From a checkpoint of a small transformer trained on Wikipedia: biases, 188M tokens.
Each number is 500 + 40 x the weight over its row's rms, rounded and kept within 0 to 999. Layers, rows and columns count from 0. Numbers have three digits each. The size before them is the row's rms in percent of the matrix's.

# up: layer 8 MLP up, 512x192, rms 0.0552, rows 406-472, columns 0-63
# down: layer 8 MLP down (transposed), 512x192, rms 0.0558, rows 406-472, columns 0-63
# gate: layer 8 MLP gate, 512x192, rms 0.0566, rows 407-472, columns 0-63
up406 089:504527525484502488469462533465527546528524468475496478517426547451497470518482446486520514472475501501470440485445514399495481520445570507498438461510542474583505500529491588569437465485482489
down406 098:544488555450494455529458544549484512498465504544534528535523496477487528534516500495519579472505515483489519437512493460466459482531523469453523510522459451586427495571481514449474513480589575
gate407 098:535492565520496502505502514466464450510522505488489517539473470476426466503459490485503436407476535516486555512452561540573476506554520494513488543499488453510498566567578486476517471540457527
up407 100:466455470451502508520507486467601452532477513458476557456515475560512475541465509537488449550599444521471552458411507511554519486460563497462484507532476459493544473517474563547480592540493489
down407 098:471487532586443509465485470509528558478516517566545467482529555577533494431538455448514526537451511478568450535495503478561457536503551490524520461505536538514554522509522454516532445478466452
gate408 097:529502528573490480454498522556561511476500501456610449521459537529520484447559562533448505494462419576502513539497456490494483544495460504478528506468493466556511484576461482451465503561510511
up408 103:475418488497515414492404503454480496418507492537488541508465510469463508550551465499537504418544497488454445478548495532575459542510444554497480518528608566405547495526569466457448473518484504
down408 102:513457495536522546544572547515537472444485517466459496546491493519534541512456472516443537478435536479515458514568508557407408516429529381461494434520485442440584476509505496584514543553461470
gate409 100:535445530488501558482405489500476433513453423510462468465496565514517453533486597536478504584468435427486486528516493548514549525520490534485505536523522470466531550455511556468555481525478457
up409 102:494447516456481549553508418431459504522465494504444445529483413478491505476500515555556497439492438570530467488454506575485525556490530554527512463470530435467513553467494482457573500535542471
down409 100:530430508419500502493477468589521489521504489543485524548483573514529507501487503491466565510580521395509504455390473546583578530536539522528434517562542466483521595515547490539572467473480551
gate410 098:543445504486477449528512522480447542489477527531525527516487472426468477475466474496486526532564508457601506560571514501506497528485474546512489424477443518539521564518499475490482480546460462
up410 096:567517475466524546554464520495481567392551445519593447515513533437499503521543514435485496518544494485526546530563463445493500510512495568530480550503422550471533492506574485559534443470520440
down410 099:493475477456471597454537477502531578545459509538476491538511457440455506472585520530474475494432429508522519510530493519546531613552535507455444534475500460450477513529529561498531460528521540
gate411 100:495543467495516540557514436519537512480567483461543560477493506458519460493561462506465514533506519485468479490474506501488455523517536538440587517580499470566508471555521515490483481530454484
up411 097:476535528512498447540547556534557459473490457549459505565445546457456527463455530479537502502528560537447471503521538531484514486451533603498470533587433477564469539540485568496500522589490526
down411 100:447513514529488491633528461456446465488577503497464545466547431473451577537459430482509550551531539535486501488428496473463595523475486547475454487544506525465440482442459484522487533546455474
gate412 092:489489457451511569508594490490494553498475461515469453456459479534504452517415549458507582469477461573457504522480520456525489565517543476463512533592434512517517521568442443437515484494508481
up412 102:449565553545499516477467510536494552539479470563512534486501472527518468460489509466461554504508538500528499462551501513464475419497455513505556508472529489508521524523548537471443508514454466
down412 103:480535472464486529424555562551598491418493484434474529448487517458486456523520550550493524517519463452476500408485580515504515473537490491502500475498475423488459530480567433461403537498524498
gate413 104:459520411541578537498469558491568514557427527493514545469493573469491473489487499438524517533434571528461434473497575504535498490521515448513511501473447525399539565497532444467516530572505555
up413 096:521543437498497499524509483550524422615482523509467433463469499500465487580503540552553454517535424448551495576491469578556510447428546460534540528514546512506484549405539538552490470470525492
down413 098:510591473519502541521542569472504543522559548447499515535481457527425426527492475558501475455519544452521485475476547476490491520516461580577474463476540498487522452508521488520425472457513528
gate414 096:540521496439514526534484521530518533437520511548551526470512472435558529545540460460450599581559529484478471498468457507495472495440491509530498586488470480486526470555493501484548517462508554
up414 091:468475442488512503570433477505531550492494504486603473496471435464441488502488569563507555463504536494482485546476511506556455508530514467512545507506535546484477465509520501540529521484424472
down414 097:431498498442463458460406549487489379473442488465490522481493445512493535496536508427570486549497494479538504497476552527459497480535547473522558552504535451509452524542467512505506464519444520
gate415 103:457516450515506553452517490485439490465440428527418540488456519487525501554548570520473430483563455433425503457582503467453503533509535453545466529524515515591416494531468503427509493444545484
up415 109:531514536482489481522501535592511507477524511514507569570529493525541500505529477466516566514494445486525464432551410517483500443510467454513529485438499542556507470458553548521544463518461436
down415 107:463555466540497497523511473537497406499437536541507516464521495515463495448530548477456524547494418460468548497540508514480503495491507478496542473408474433570472524535465576516548547472554461
gate416 095:549498542464531557480527518486552475435516529476430498473466477467493484510489490462536497485543499498460507535461489481459485525520486459527455488430517533527449516555496547600465488462366494
up416 101:470531578511507561483466547547515493535442503484504523483478577486498477473505470487490492457562575498552416514427462493489474675415489518530461496526519488539487529466575553557482457504472521
down416 103:562483459562568460443491485572516558462518559498491526485532485464500421516502510553510535480433518459499476480475499502480452494502463495504472587553495479470449489493474515503552495558525445
gate417 101:512468506519509493531504449452515481577524486527566493503528526526478489469414453460455544533509467538542511489491526594486514435488494478495492529470495440418498449489562479510521596532543435
up417 098:545495482469555492472518493528521450539513522499537491478543539516532533518501530471542569480548512483539559503401516450542466438427512457491500409527476512535488440463548477515495396461474440
down417 102:553473482445526506499563535517500555556499478450494523508497526529574533537545566503506555530545526527509499458470437496440538553515555526480477453476471524584490503482470519527522448468551468
gate418 091:458471484462503472442555534555497547554464481482458473540472466518486495517571543519502498463567540515541436455486453549506532543539497488502474467463515516478501429483502413500457543517528453
up418 094:558460483525499478476491508503497531521418467467505553499493515501503443568501463445518462487553533494499510483498453461465535512531407524452500471491478452559417479461494494481471511484470435
down418 094:479544465515577482466558496535553483465457514485536534506518487526491441571427484610520544396407462530539460475442519510486472465514528477544458478510494447541490428472413460515487485501517422
gate419 092:516544520487442484506501479474507423536534415537518551491485464529470614499571509443530473484514467445522515513459437486569453546461470482457521556496495482600506506557529520506494498526597573
up419 094:576495477441532479473566439475477550538475515564519489464445420514556487520510484467597563548463512480545454473509525437488560530499504523430526519554489529389449505482472535534489489525460458
down419 095:473467490504488531488571435638512528549450479468493537546477493490459557514418512521512444436467556401453458469498493541482524534538514460507525470457456446521525570483564457471502518499576502
gate420 099:520497502483463537518494519545586532505482530494529461471551469534580455475529447467484489445458565466496501494535512507504513521467601519528457518512491445522509447515533541524566496436471440
up420 101:443492569476513553523477530548514421484491498451478565542490487453522569449576466509548508411496474482507484520544525511495484389475586519416504466517471486486481492508401465522450471525471427
down420 103:462486563554465426488526510409506545465480488491535485554424479474472579488445484525568543565516536386484529509577516502505521478542479542542532545460508450572457506530532517518415496470482462
gate421 107:520550612499520491500511520514473538420471549473501556455438481515531487552465480475477434488395552520481457516492484559447470445508517477519417446412491467520479462547583442467489549503490469
up421 109:580530498508529455478494573409494525513513516494494475548508533558482615547590523520525483509563434503529533500599493480446497417557548476411467486517483522448476500514562510444541544526512541
down421 109:566480567546527544401461520501457529502521599492498467502504564569465521549452541501478511489537513458511506511492451474432449513504532470483550445460483553459482415514553451487498505591520473
gate422 096:489504537477520476517485523572495435469534494485508467435513505528458429526485586524537514441516509579541497502518561517509483540501453451519498532527384520412551490429541567433465416512479516
up422 094:527527456425493470537488546472465561508542520523527521423547566453468547405490530530522509511496477482519491458514537500476474561516468542491582526495499458560529546445524572520518428473595561
down422 094:531518524513529484510474497481503467442529453483462493513479439525489465501528500504469530482483485535499525529522531471456533446545504485474580413419462501488430448567506414480384570465431459
gate423 094:475424440540445494559499493487445444497479586513497502557528479523500513505454547503491425536506515524458548490542495447554503519554457447499460439560503454458551517519487518437424493518527499
up423 089:505532479408455440538435529497479444484533465502580491527460531438541566436460521528443399507496470442505506516524568406507533480537486476502555579509480556540489533522469576441522461456465534
down423 097:504574517567500509502484500471540582452500553505487489509487494536492526486524467504574494531533464543572450516496497514447473457484539501481580426419502448471450521500497511522535492480557544
gate424 096:584434447492520546412479468502485428488490461569453455481486498480512472388528528549506505506444500522461493547501531496556531486505535477482519511465477441503561535471471486543448595513540623
up424 101:527530526514568464502500443454515474520539531472487509533567529542558525450502445499581462470558514478453459513568549532523533430549486519551568509449535533531548486443548556452541482466474529
down424 098:498395486557488507457548479461524524470560520383501516476512476490491450518504451470547516486526440499494594505461509465504455525443492430438543548522473564533462485494489510563487510477494562
gate425 093:534550511453458550510488487517446546537474510501475516458470488465475516583540576506471585540481488582515467534454459529467548468535470564503491442477502504454462466544518460499479565507497501
up425 106:516562467589486449469511476497498491547505499510499551480497475452511557496489503574558519535489515529491471521425512561489595524480501518521465448544518455510528444529449425516525495479570481
down425 101:467480523541520544552466463509445586466512512557469442501476472549521531546533520529530480488486525510524479467442477485498494530495539472506439447479532501500441518523477468564473483500449500
gate426 105:492441428526460453443527454537494494496455457452557491503438607473491456526494421445471530503498483472476467465507511450503529472520536400466519461441531499466532452525496535461521456471492482
up426 105:491532492468521504533461538493484480527531537469500484538604537464467444501498523504519549569555494522539459460444534457513535505470415495604550509515468477472478473506527458522590458497572467
down426 103:464488474553572522565509501504547485512514540487486485498519549526442575437456516515576478404434477541479481451487568525432547533534477486502519491556456506543481446577564440598495441503522437
gate427 094:542539583476457458479578527530455465510479473471523537521484503473573554569527551489448509484495446475508509469525474480505528472487462481453541456553443522451496498518517470499559491523488538
up427 097:490521496480493518562517524476431458468578518528447534531484511423445480510478413487471510568544471522435482535445546526506500446473527490474502529501511473464556482535506414565481505484460528
down427 093:510520543506531507547535561505543543571527461428546511452491530559443531518498496522453520460478558484540526494578453531498534529484569542474475526505532534431513583495505501490445484469568477
gate428 103:520457498456477494510512504437482544490469490525494436482507525409498523500507479462459500482481507468409594539469444416514494550468530487424489534478493458553446522526479537504541436532495511
up428 101:549564505465529564463541452558413530447526491512424508505550486496471522526546450489508480407495536397533531511504546516509491430522543584518520547470490393463533494562519601516545461422508515
down428 103:489489497474504505511548501535467540541506580384492447466495471584483480456500529515496513454508525539544467525472531502510512509447507511488425437511490497428462511578497491514562437423425503
gate429 100:492473481567579463533487518446524463469563496600513509544515493435495525494496435429542528497501506530470470499585542464495568493453568495453610496572532504570513496555460570492493550438442489
up429 101:512463501521494449500528498519528526484478474555475518427541495578506546511446503478530553543489472443559496509554483524520551532454458441590516433441451588454472488533518433503488555551481499
down429 100:463495522489527504607506509452492520540526475501464584498549506559462530516501427536505571414459508466554521474525476413544492502485569491533509499535493536540500523574467568520429491472467473
gate430 087:448528563581493555495464493550516484498436480464413585459481532541458517542506494485580559453488508510494546509446500483528495486552482518539452483476444453550491475530453533448467559453454579
up430 093:546539574417456508562487439501541464468535517453487475560501498547509539509516491576441509497495429555496485575448513481463537481474530485479438486441527514504490510513466536445499504507514539
down430 095:440461478544510510464466519512474496502501494497520528454453500478513432453549425456562459498543474508506485468554473538519470483558515537498543535530460471459490555447568455468589519522525498
gate431 096:504481471457468489524498497422536526494494457580434499571466490479487520554495432430463481492526444497467507565435438525478521517438504420494447504472489537429510489507545444516480520482481482
up431 098:444508465550505531551446574507511509491479516554484420598461381441469550440557541530509482528553481501440460512537502517514464494502499530469491483485558495541550502442530385508496493519492441
down431 096:522534565461491477473503541432557509468473522550500505478558480591451512557535452479434545551503476469514466568520560519593409451507501496521564504507546451537449473425528532522493488497495514
gate432 105:476424532430521404512507502473538545527531573506489436439544520462489534507438531507510494447521621490486486464561539469496489497519489498513470497486472456499495516498523525510517492492467470
up432 112:465520525541470476500449483516558525592537546481541505423481465490547485577516457479470471520514466486494552473537493491535488466534478428461467517495516477523460476544474519485502516518471562
down432 105:539534507512512532516509553527456555534478576543514446437453477511480528579470463452416500469507554500510513520599502420516458515511393523515493565492497504458426534492502504405527528488548498
gate433 105:522450528474590473515488471540512529474506477495536475509478502577539479542483508560547500499512472406484523548531503436544506533460498494476511524488488483465507522415530531454438442451514480
up433 106:479540529537525457490515520463570524567429535523503483497497470465464479553543490550561573524534427492578601499503478474477529468504491458541559530506510451487478578519530456516471532477479533
down433 108:488594531541515481513454512509514480502518450505476537428537504505579556510488505446567452491474482599573482498522501446526462529545495432438488492525508523469548486470498563560491506471483486
gate434 104:468505462506456489546546500487527502466521592462504490443487545530503498534436603447438458480531586545564425463498539531540568386498461502490546476513558507487486470453524453464503510495476476
up434 104:535486489430498478457500455521480440520463529506492564523494501454526503502474397518545550504462431504489565503534469484464465522599480517550461497515453483481513557546429442476523521500508604
down434 099:514508471517478449464487544528469525450552446437486561450426439473474551480597474483423498507523431453470516549474421452452457571541463493470490494482470564487470475448552495481476521544450461
gate435 104:464603412513526462562587525491591509492551483506466523426550495546513532494503517501449493539529511457506490485470478545507529536526487490513471449454545463523487540474513479453491490514562495
up435 106:467520524420513486509504483440506424519447533513544522506517462472477437543517510471522530462447463501532383475524510443495492465577504466480479490403473392545504517421515480521489532470553543
down435 102:524463507465524531520539498496466512496531493521464543450468542515514574499534556509523509498439510469524465515485414437470481577601498522478537452466483532500459514522535469450430500522504473
gate436 103:508446467442472512513484499509564589595445427478504489495517472513479495487523551469524484506518475517496509502468436470497533508539501509479527513456455495429510516499555514483475441511490509
up436 105:506506460512502519533482546506516548425471499493528539446495457442564524469467544456565470505441522452517463520510505545499550574481525402459507493478555541454448463483487549449552548543509513
down436 101:510490477488537476590550514513545476517481458498544537480535531509521566490532479473463451520523458529477527494539507441449460538506509454488511514436458515488524477595523518532493493479466524
gate437 105:512456513511486542506521545511497511500513477436506534488482484539511505432435524509510541412479492472484544492440533474440537489528516563517459538487511452481491481448468504452459519528501491
up437 102:480490491437608443400517471542517542435398500472501538461476449528486497560534537445487527483535535493530506530453551555412495471452495528563556551535512462440438531510476505524488511529543486
down437 102:502459434485491491469568428496511496519492463538453477495464522532461542485444487465466446480482496469561494410537505574502533521469465513449467510558456511516508455517495580537560454473461546
gate438 097:443481530530429501470473492485538471478414530435564515544487540510478477548499547493515523513485463515431496500488565483466411454486485531492502461495492437482492461533444528536507436484463490
up438 100:497497493459453519454538517512527475539456537393491465499502537500442537487465476476555547467484479553488520532514528459456520581499545487482455483552452514552521394554505462495546410456513468
down438 101:479482502525431481472510468453524548533514479491477506488574548470476534534464500532507513474555545469487351545547585453462458486468447507552492530497518521511474493524516452520515459521510398
gate439 096:521522515477447505530516502463491551479529551527545458487516512514489550511531472482493529485547540453476546528585481513488476549497563519558401547502511426481476463456570476464476489521538562
up439 103:547554502485454511485515425519548465462553521516468414547506482556454533444598526386456501445472530486507532520506514530502538524481487429464526505486543503500488469510560489528546507519558504
down439 097:557555530496503527448483518523546543547518454501518496519396448590450527551486441578570546497507511504495562548492534489503461543417430465524445544507463470485484500557454496436449494452524492
gate440 092:564444506498531538448547579481526472433487526489434469504459481462426428482536549456434444522502491475480480449499591432570540449453474425489522559494455562527455498536486456536489454540510473
up440 099:552559485490509466492550489422503441430490490487567469478477464573490479438533583521474478461480535465512473504514521478541479539523507491538515501515476555547550508549520503504486529484467508
down440 095:512525549473554519515454472471509436493553557589584484499538472437571495461487495538569548528498525451569508515459539468465522497560472495551473567433436577483521542469525502509520537443488515
gate441 096:482463562512542475595582465524460441515511455491507490473483496515460596462549512477528510559479509551546446593573426507487503511579496537440539485561481470505472537494459447534455499568470492
up441 100:449520529553472587501467550551491519443457474536465497551516534472524518514489453528474430560481568479522504478478511488497555524546490552518538469554452569450466500533433494491456612456417488
down441 100:440494478527464507484433447558495543510465484516552556471421475508528524435529501481496486538461518485487495480410489500535469498560500479415519511552472555556469543537408514546535531550467487
gate442 106:529577535507541526536459559486559515528528511481500511524424528510580539501483476532519515475546462508498541550423490510518528475467501591423440546462499474493479527446422444467516522517473483
up442 095:519452481593522452517465542459430518491447459527455550480462547511532472534455519524509510479553523468481478439425485440431522515462495505399571515463460504512440490463540475488574509528452551
down442 099:555508486540563524591466550434516474540499511506492475493506534508487482498419519536514552526548515489504535488526526460501491512524493495482498523491505427518472511507408516554500504556475517
gate443 106:467598466539490473558520577518501497442552568489529527520493510505485546588521518438465433510506532475538591496452419428469462511522469452561514509514513457544485516518538452545490535493472554
up443 106:535476529598523523513527552475540439533464482509567538534498527491491457436545414482502501522460452449450509528501445544529529427520472549459539500490424506413543450533509526481553587441458525
down443 105:485451532571506503506486507519527524478474584561485579530487519546470497492565478564489491548445478531518514474505489481484538522497413565521549571501503467431539463441486478456547484490521440
gate444 099:603517548488498455444521512477495545469479485536536429441464535570492473507525488480560500548553488555510525537476549511502495548453529459425461529443477544453568497508510490510437543563471460
up444 100:506529500501491566545497429506451549463486541434575474496512480479502501493456478523456450494459416494542525453519468526442406524515458490515523520519516515526462515477474492469532528488495527
down444 097:547550499538534534472533545519588483526430498485457459500470453445500509472470539530556515525448446446435482441556500454499491462446496497539527507474463513453562518544434484460482524564504580
gate445 096:542487488480490527482512472471516574496464494529543545509507549578442482528501515522431538462529520499559511517488515535509472440501502563466490467588468426472467466505485540458471513541520439
up445 096:483462446511463494538499455495483545453466546470547590469454497462521427452505552491549516439480482425495519451516546547503456499534549451475518481447505459551494487487521586464512507443473412
down445 092:527479406507532492439489583543531511513510483519457446488485514497469504523498451479474481522519528464515498441490515484540492482540475476434452461508526522471481524461560548564643483506491464
gate446 103:485522436456496540457496466523498554487503436510519468434405520489492468482516468555562580548584478505502523524435490531506519483515400468556484505502428498384455530525536439527470565451457446
up446 111:494497421536493429483527484496541514484514437463515516474485553419453556500571560560560491553435502532500522469438424533569538542475493514481465476526407490510479534396449503473467572480516478
down446 105:548450483517542507569526475578436453486494486549569453522507485503538482489492509509470531586465506413447513465483485536548547415486533487563468448517471510460442521457523554478478533447439471
gate447 101:518493542483425453518464635509477567504438467562490518443541501546556468621484522498541452461444494425506484430504465473535535526487536473558554500515533485513480410534442530498482548498561562
up447 098:485482492518578472512471494505487430455538493463487538486526417493437486442497459495396643467489545505471471578546480566512442499511482561417482563516485546508481586548569515514491467462510519
down447 096:493438572532485443523561528538472504498573458502498489616462468455490487477492481554534481544446526481482559517463452516450555473451490507542425512544525509553447497576449486404510480485503510
gate448 092:479437540485512500494546554546459458424507465513407483495488453482522489538455525538533557598507484463451443454487481465535590533484528545428527470486490485543461574453532537540484424482521490
up448 097:524479549469449549539519540442516524593409536520560467476490507466423516484462509514490495477460444499467520462463499566546475486549508449500576477523561555415491464485488503555615478489548525
down448 099:433512504468500508478457454463570527488503508547534511512456551452414469418502479429528531480476460580514479505519494448437475485511542544502517530500464490483468537557528431494501508465485605
gate449 097:521590457416541458499533522503496468528547521443577477501502463495457444468514473509492523533509493541551520556480508494485510480548511484556507536484471503574529412539538495562473499450531440
up449 102:507513415457525596577539498451554509472546558525462477569484582485497547464497463519464497448448496516515528482539490506557560544441563563486523505476487496471451439455496555555495529485526476
down449 096:426473455487463551487580514495499483479486470515520506513480448489525514466443426495523432533508499430387445493475500479514465488435487544490462469523534434492523494482503499483521467521419502
gate450 102:487543536482477404491514472524455511485528513496515512530445469497426544528533547495513529515445528478570554493541462469490575446508553500440442512493549440501519500526507524573564550471498544
up450 099:473448513511517512505510521469484537504457463578465516534490496476467454473514526573439515527493578540543523486481509430534488470546506473507473598547468508464462531507504471492520580554525416
down450 101:573531492558474520506457444370505437545574548536528474482549502545535556511499547569589520495520519530530505499460482503461530501489556532492514469516574548545527502542528476534452466495557524
gate451 097:562526453544435499444510525461534417530504504484520556561534489513496555516509500453448482468478552511439443500495470529530495517505474494487408367459495499538521494486556466512560522590444485
up451 099:516542513468515479517517487543465540466517505484490553445454487448464531530477473467552535488438398525541591396481583485542530554535462514557504549438584477516581502522509577519567494523459512
down451 097:528454474422527474440469468515459526473555529540442533469524511453522581568577452491436420453436558493467494504483489529496523457520488501457527506473507616493429526481489493474496541504462445
gate452 097:529477515487516545499523516508565523472537446504553470475482530441545469499523574491577504447484516475500486477570481484553481523467482564467497517571538630499510445476512508530438545475530418
up452 097:498512468500469450508403545525536478456519471574431542451512529487521467495476438464513523549519500529508496482471443546472520571580527482524412498555572377453564513511514484426468521533499455
down452 099:479505543479544577474460503530539529517482451482529509432539492512531482465535421492549583466429475477571490493556476440495475492508567464522490471466524422421488556470486420486482566431503529
gate453 101:539531524507491477457449523470475483524483516486466519506485461422521458527497499550532525487504513541482435490559457451526520563566541467529490532495484507412487486550491497482515501620560513
up453 104:493464493574491491483543478487469478471463540491543445538522525536530541544482533515489483551532530500502502466462509497498549547472508474521503490448555525468443483472479482466540543456541518
down453 099:510464541467533575505561506523496497460526488492437512480500438547460585500530457434488522502555460511519426469466463498457522474414428464559515487482535454500540551446532462507516565509514534
gate454 095:496491459456462471508513540460442510452518531540504492447505412497476564486537560573485542501512490572493566381468484412503456537550465452538486439570494559516502453549515494576483475545551521
up454 099:479539469526537515477523496498502472616580486533550523499513508540522469484456517469416518433494563488528474481489500532509505438575497445533485522563474473547563480472465533494569523485542446
down454 098:452495484510539529514409547512490504491410462508477439468469500461468456515487443529538570523424561471519473481535484483490501521447510511476518504450540504474508512528524449433504527491548419
gate455 111:448487534479544518454490499489524480490551484491554548475517445473440486522557489468433478465470447519446521446474503516493485412436551482449472522478547470467529494500554604469520476547495481
up455 117:456507474411492538493577530592454529483468445489493444500537497516515529474534487501510444505481578498521497470463518483555542501590452529522462477496422487515401483498564512533497515516527519
down455 106:479524492535563470567503492542506544507476454538486479521503478562541529502525508465547505503462511408505583531555475502507462509544503442525527478447488570513419528484432500495485462433518543
gate456 104:581513470537552589477573480484463482542526527481521499491456465562485510491507495540507512492495520425468456498545463484383474458561515494529492462482502480463547503497459551497594510469516456
up456 098:599502536516539510560516516542540411566508508509545546487470520462541495552505528488504404551474519454512555482495479507445521517480465472581482487532469523453472474509519534493446469517464541
down456 099:436477452482522437505463471502556577504447510520432459510527487431431472463458475455538482518490478482484448513494519477502527460538542526461543513470412526558455535502452492468442516495482526
gate457 102:481503500503517508483504483515524532440502451538466496539573510519471454525533476468464462476443496554426486501461456462497560517484537548502471471453462424462480499502487463552414517529518532
up457 111:523482494462515562419443516500474552495528494553490541536574514518537543497532448487480530528527498534453540496509555486528548522479459492541496582514478489475535502480493497494481475441484507
down457 114:487430512495489509580450448485574534511496473498535512537523470527603546485523453518533519487497470488442562542490502472505605498452461497563467551503446435465505439505452496425446487528467485
gate458 094:519503495503527577404471518394475425464551494514520417474493497552456445440430493473484499490517449436428509433503538466507509494516477446419530512544494506491540528527518515466473466464491462
up458 101:505422502520439448474498452533534531496444459493520466448529474476567506554516540527476622603554595488492539472508547463517482522505472460524500562481438486549474486478520446503524448485477418
down458 097:450543490535570461504531507447482521465514516557452506543496510539510485524520434469527443409484538512438504481431497472474542436539595653491479418506541499498467531508494511552474497466509541
gate459 100:526552541471568451487499539479526508570501578505493510498469525443576486507482516432576593432532619451529455483508473510467503448491489495465553525483406565481466487507529500520488537515448445
up459 105:455443552515440473502528533547510487478562463474570503533523526486525469573517501482455575530475525516500601477457489441490446538500501551519555540488449573536521576479489472503524489560460453
down459 106:422558523556508559464487514444514492517484494539495485456468508523444543573533519499477446475400466465492537516509548512478491545552500584502504504518489515502557544525440434501448533519522519
gate460 096:490479406551517472458500523584446521514491532514439581490476468482468543457441501467508528481511476488561492546510561482480416463473477478482456504439482511443523535441476496409519505452485500
up460 099:506507488537527497458536496500547496405524490514509470537515511473488470487487535448493576553567444504566417505511538458529491471459600538507423537497498454494592549533482479488455509466547538
down460 097:509548526489514453499522416574499514501538539429491513462464466534490561493487499431492525476531465478491427531474536519425457487442532528449485488405420514423526531425501543484460463459540493
gate461 098:542521534550412507571477418547524486525423444520479487429459415499429449511487466434480488502516498489528558514511526525510512434525512573422506505559513513539547479476486486501457491498509533
up461 097:527498474445487513503452427496442494472460569579498456484444507485545489542534525519500498502434564497547536507566469479495521477530557482531498499518391444457414553531476563503567550446341493
down461 094:464469550528489511500550478453491485520465502538492503481428522428544546482491485408489503445521478469504450476436492514498509426540545517481439490472494530487538538494479522495441475499542547
gate462 090:554545497499435484453487474471522501509497540530497557464459519547426425493567546525454559439416527541524465497464554516539496516446458441538471546441449532564462476526512505429499498506525526
up462 088:472556456492486422499535503503495464478529444468517493537549445474505562508488529534511522442511499603466550492510433478512482550475495474482543479601426487415503492511489496477504533436554501
down462 088:580477548568504495542523493481509505520501509537506478493506500490511441494580514465435510517458469447581430525516540524499497488470481480517463543437517472589479526455541508431378539505496488
gate463 102:591440552566486533486514499499551455472552575495537515545545512482568476514495548518446504487462499503457442451537535551514474492496443493475563527473498503532463550494502442518478520462454510
up463 106:529490539490511482499508510443526540559483455473478505461564536520509419465495496526445519469557480544498497492465487528489446497495441465451538410461525516458525456462537472437503555475472477
down463 105:492560455465537483458512503477472540493511436525473520439402487534512515498464463510500520568524469495544510611496517513510524467577493510515490555560480553545537505510600504512442492554535557
gate464 099:512505556524474513501495574506485482433526501486497489489521447566491559449458506569443521541463523484530452440557547527493566529484557461470506495523482477478560460476481526515506559518513520
up464 102:548519548477515485511461528493513545470430523488579511495500524493463457563517454470462479435536504528483544485548494439513520470478507545460513552531496562508493536469480508483500515524445492
down464 096:436529423492481485490462507472490478491512503446439518490555447518500577485394453478432509529467545461440488504470547477553499550505481552492561485523477564472508496542513456509521413519450555
gate465 109:455461459495504405474458519524477481461527464556544572504471507447466512474492538491477536471498433447462481488472539507453493443548463475475495507458506497494425434498542525545442564489544563
up465 108:441485513430429526529508471558464555518534483473468527538486546496520516428453519489461506538516532477464498522509552458585539515467456538530467458470477463520552493550505492443472448522440496
down465 107:461493437434475530500486450475543514489494543427546516434540460546499498492543529434522503446542376573553509488484461500482506516509439523466481504449459554464503528498484571486505586514547515
gate466 099:470487533477475525528502521468472427572513516538509566533472511483530441465438488490546520534517484501515508449488492512515570555519568443468508578496506531467590460526468607500555481573494490
up466 102:507487508524528511410518529493461479501537497537503497472483539511521561520483517485560487584525541507479499521520531457493476569506554460527556477498512522512467566523478407457504555470507529
down466 103:520521494542523476528487486469536527543536516504562504518513426474395444484460493541521563526473501550552538444493514502509497559525461485492444537465473478501528530480499548462618488613545547
gate467 098:466463512492460461411468503408475450515446533504462525502521562461483513443523448500500506473449541559437563469522511566514469548443454425504545477493512554503410547471482416577501529477481553
up467 100:484520494474434457530506506495451468483518518581559536577586519508461493500532521531417505473419443433514396444508480513456478420485498521477533556561440485533541515552528499464488472490531537
down467 101:505505521469526553553493500524467488532463483522503489450498464500533474509500504474474472544503506539599483476438483466483481427497462451477494492514586429487527481508503454449542452388495554
gate468 093:492443556534506544495477459474579550483471510477517541594484526495513484508538546523577519509524483469571537499548489537475453537390518467496523508489451468532480475460524503495546471503493539
up468 099:546476466575497470484470480533463537412572508492520476529430460547519533521529474431469466464541489505499395480450497472516475496524462499540501490441485435504534508505526506464448496430507529
down468 104:535437492542472452462479531466522439460438463474546518535486549501507510495503502498581499556489571480456484514478520499473557483528514496544543625514475522533440525543497488558510434468457465
gate469 106:485526531486461538583526560459520485436507522453407526516511408537480482544425560513433539494473474420485487440517495531482446563504504524512497546464529505479479495429492416568462419465480501
up469 099:508474540557455522522470612528419460526484514464485521474478484507523517529520503512510532476496525517548506522444506582536466514515512548497395515524602460464549498462502435478494465515523527
down469 098:424490494450544530555464510533450468508457558524416427497490537540500575535490529473540495486531507532580434481453518465491519502482532479478517475489514460508515515480564513464459469475508481
gate470 098:470484477482553462489424465486498502505548546529454496522467504592469464511512529520516531553488506574438520539493399421510477511482545531500528440513507489485452493532464587503555531548498556
up470 101:449514523444565461474504554522508548521442495493483456476502506514509526548450509540518502549488421457496487482473536463500452486562498540501508453497550476458456483455510576539471476472404470
down470 098:554536541482425598500461465496543517502521515440510525519433511587540517466570503578456479494545443518512435459535522547494453502446437480483504497501509509512502464512485396413419508509457574
gate471 098:488475524479543426538528457484555490454493491499524495471445468483599574504486467530510508440562530471453483491420472494543505479523434476513527510508490407583495420524601486555462453440453480
up471 096:502477472514435487511439536547492497498468500518463481494495501469475505529531503480455532625543480508528534432574484503485546496458501476540435626567594489527465548489506503427541552549510475
down471 092:466544505440555530537524443485495523509510467473510537484545468533434580506529475498450485510557491486540512493512565492529484494529542546557514501493449491512526506413488503515491504459412523
gate472 093:513473473502505418515476510579505466503442421536450482532499534505509496463552505408451491426431553511529527476563571448526424456508499489574476556484514461455485570446500448429542396468567513
up472 094:492492528490511455589502494491522566484490559522526517572483436522473491506514585540526479517506506507502482504521450428480483526504402471491544547478503414520531478508535443526454478557485435
down472 094:541534417443493565456530490540484448517565509524576509502486517491437500507567468452444415527492491471522513538549437560465480597420531480550485503426474484535566515488488506518539503500478532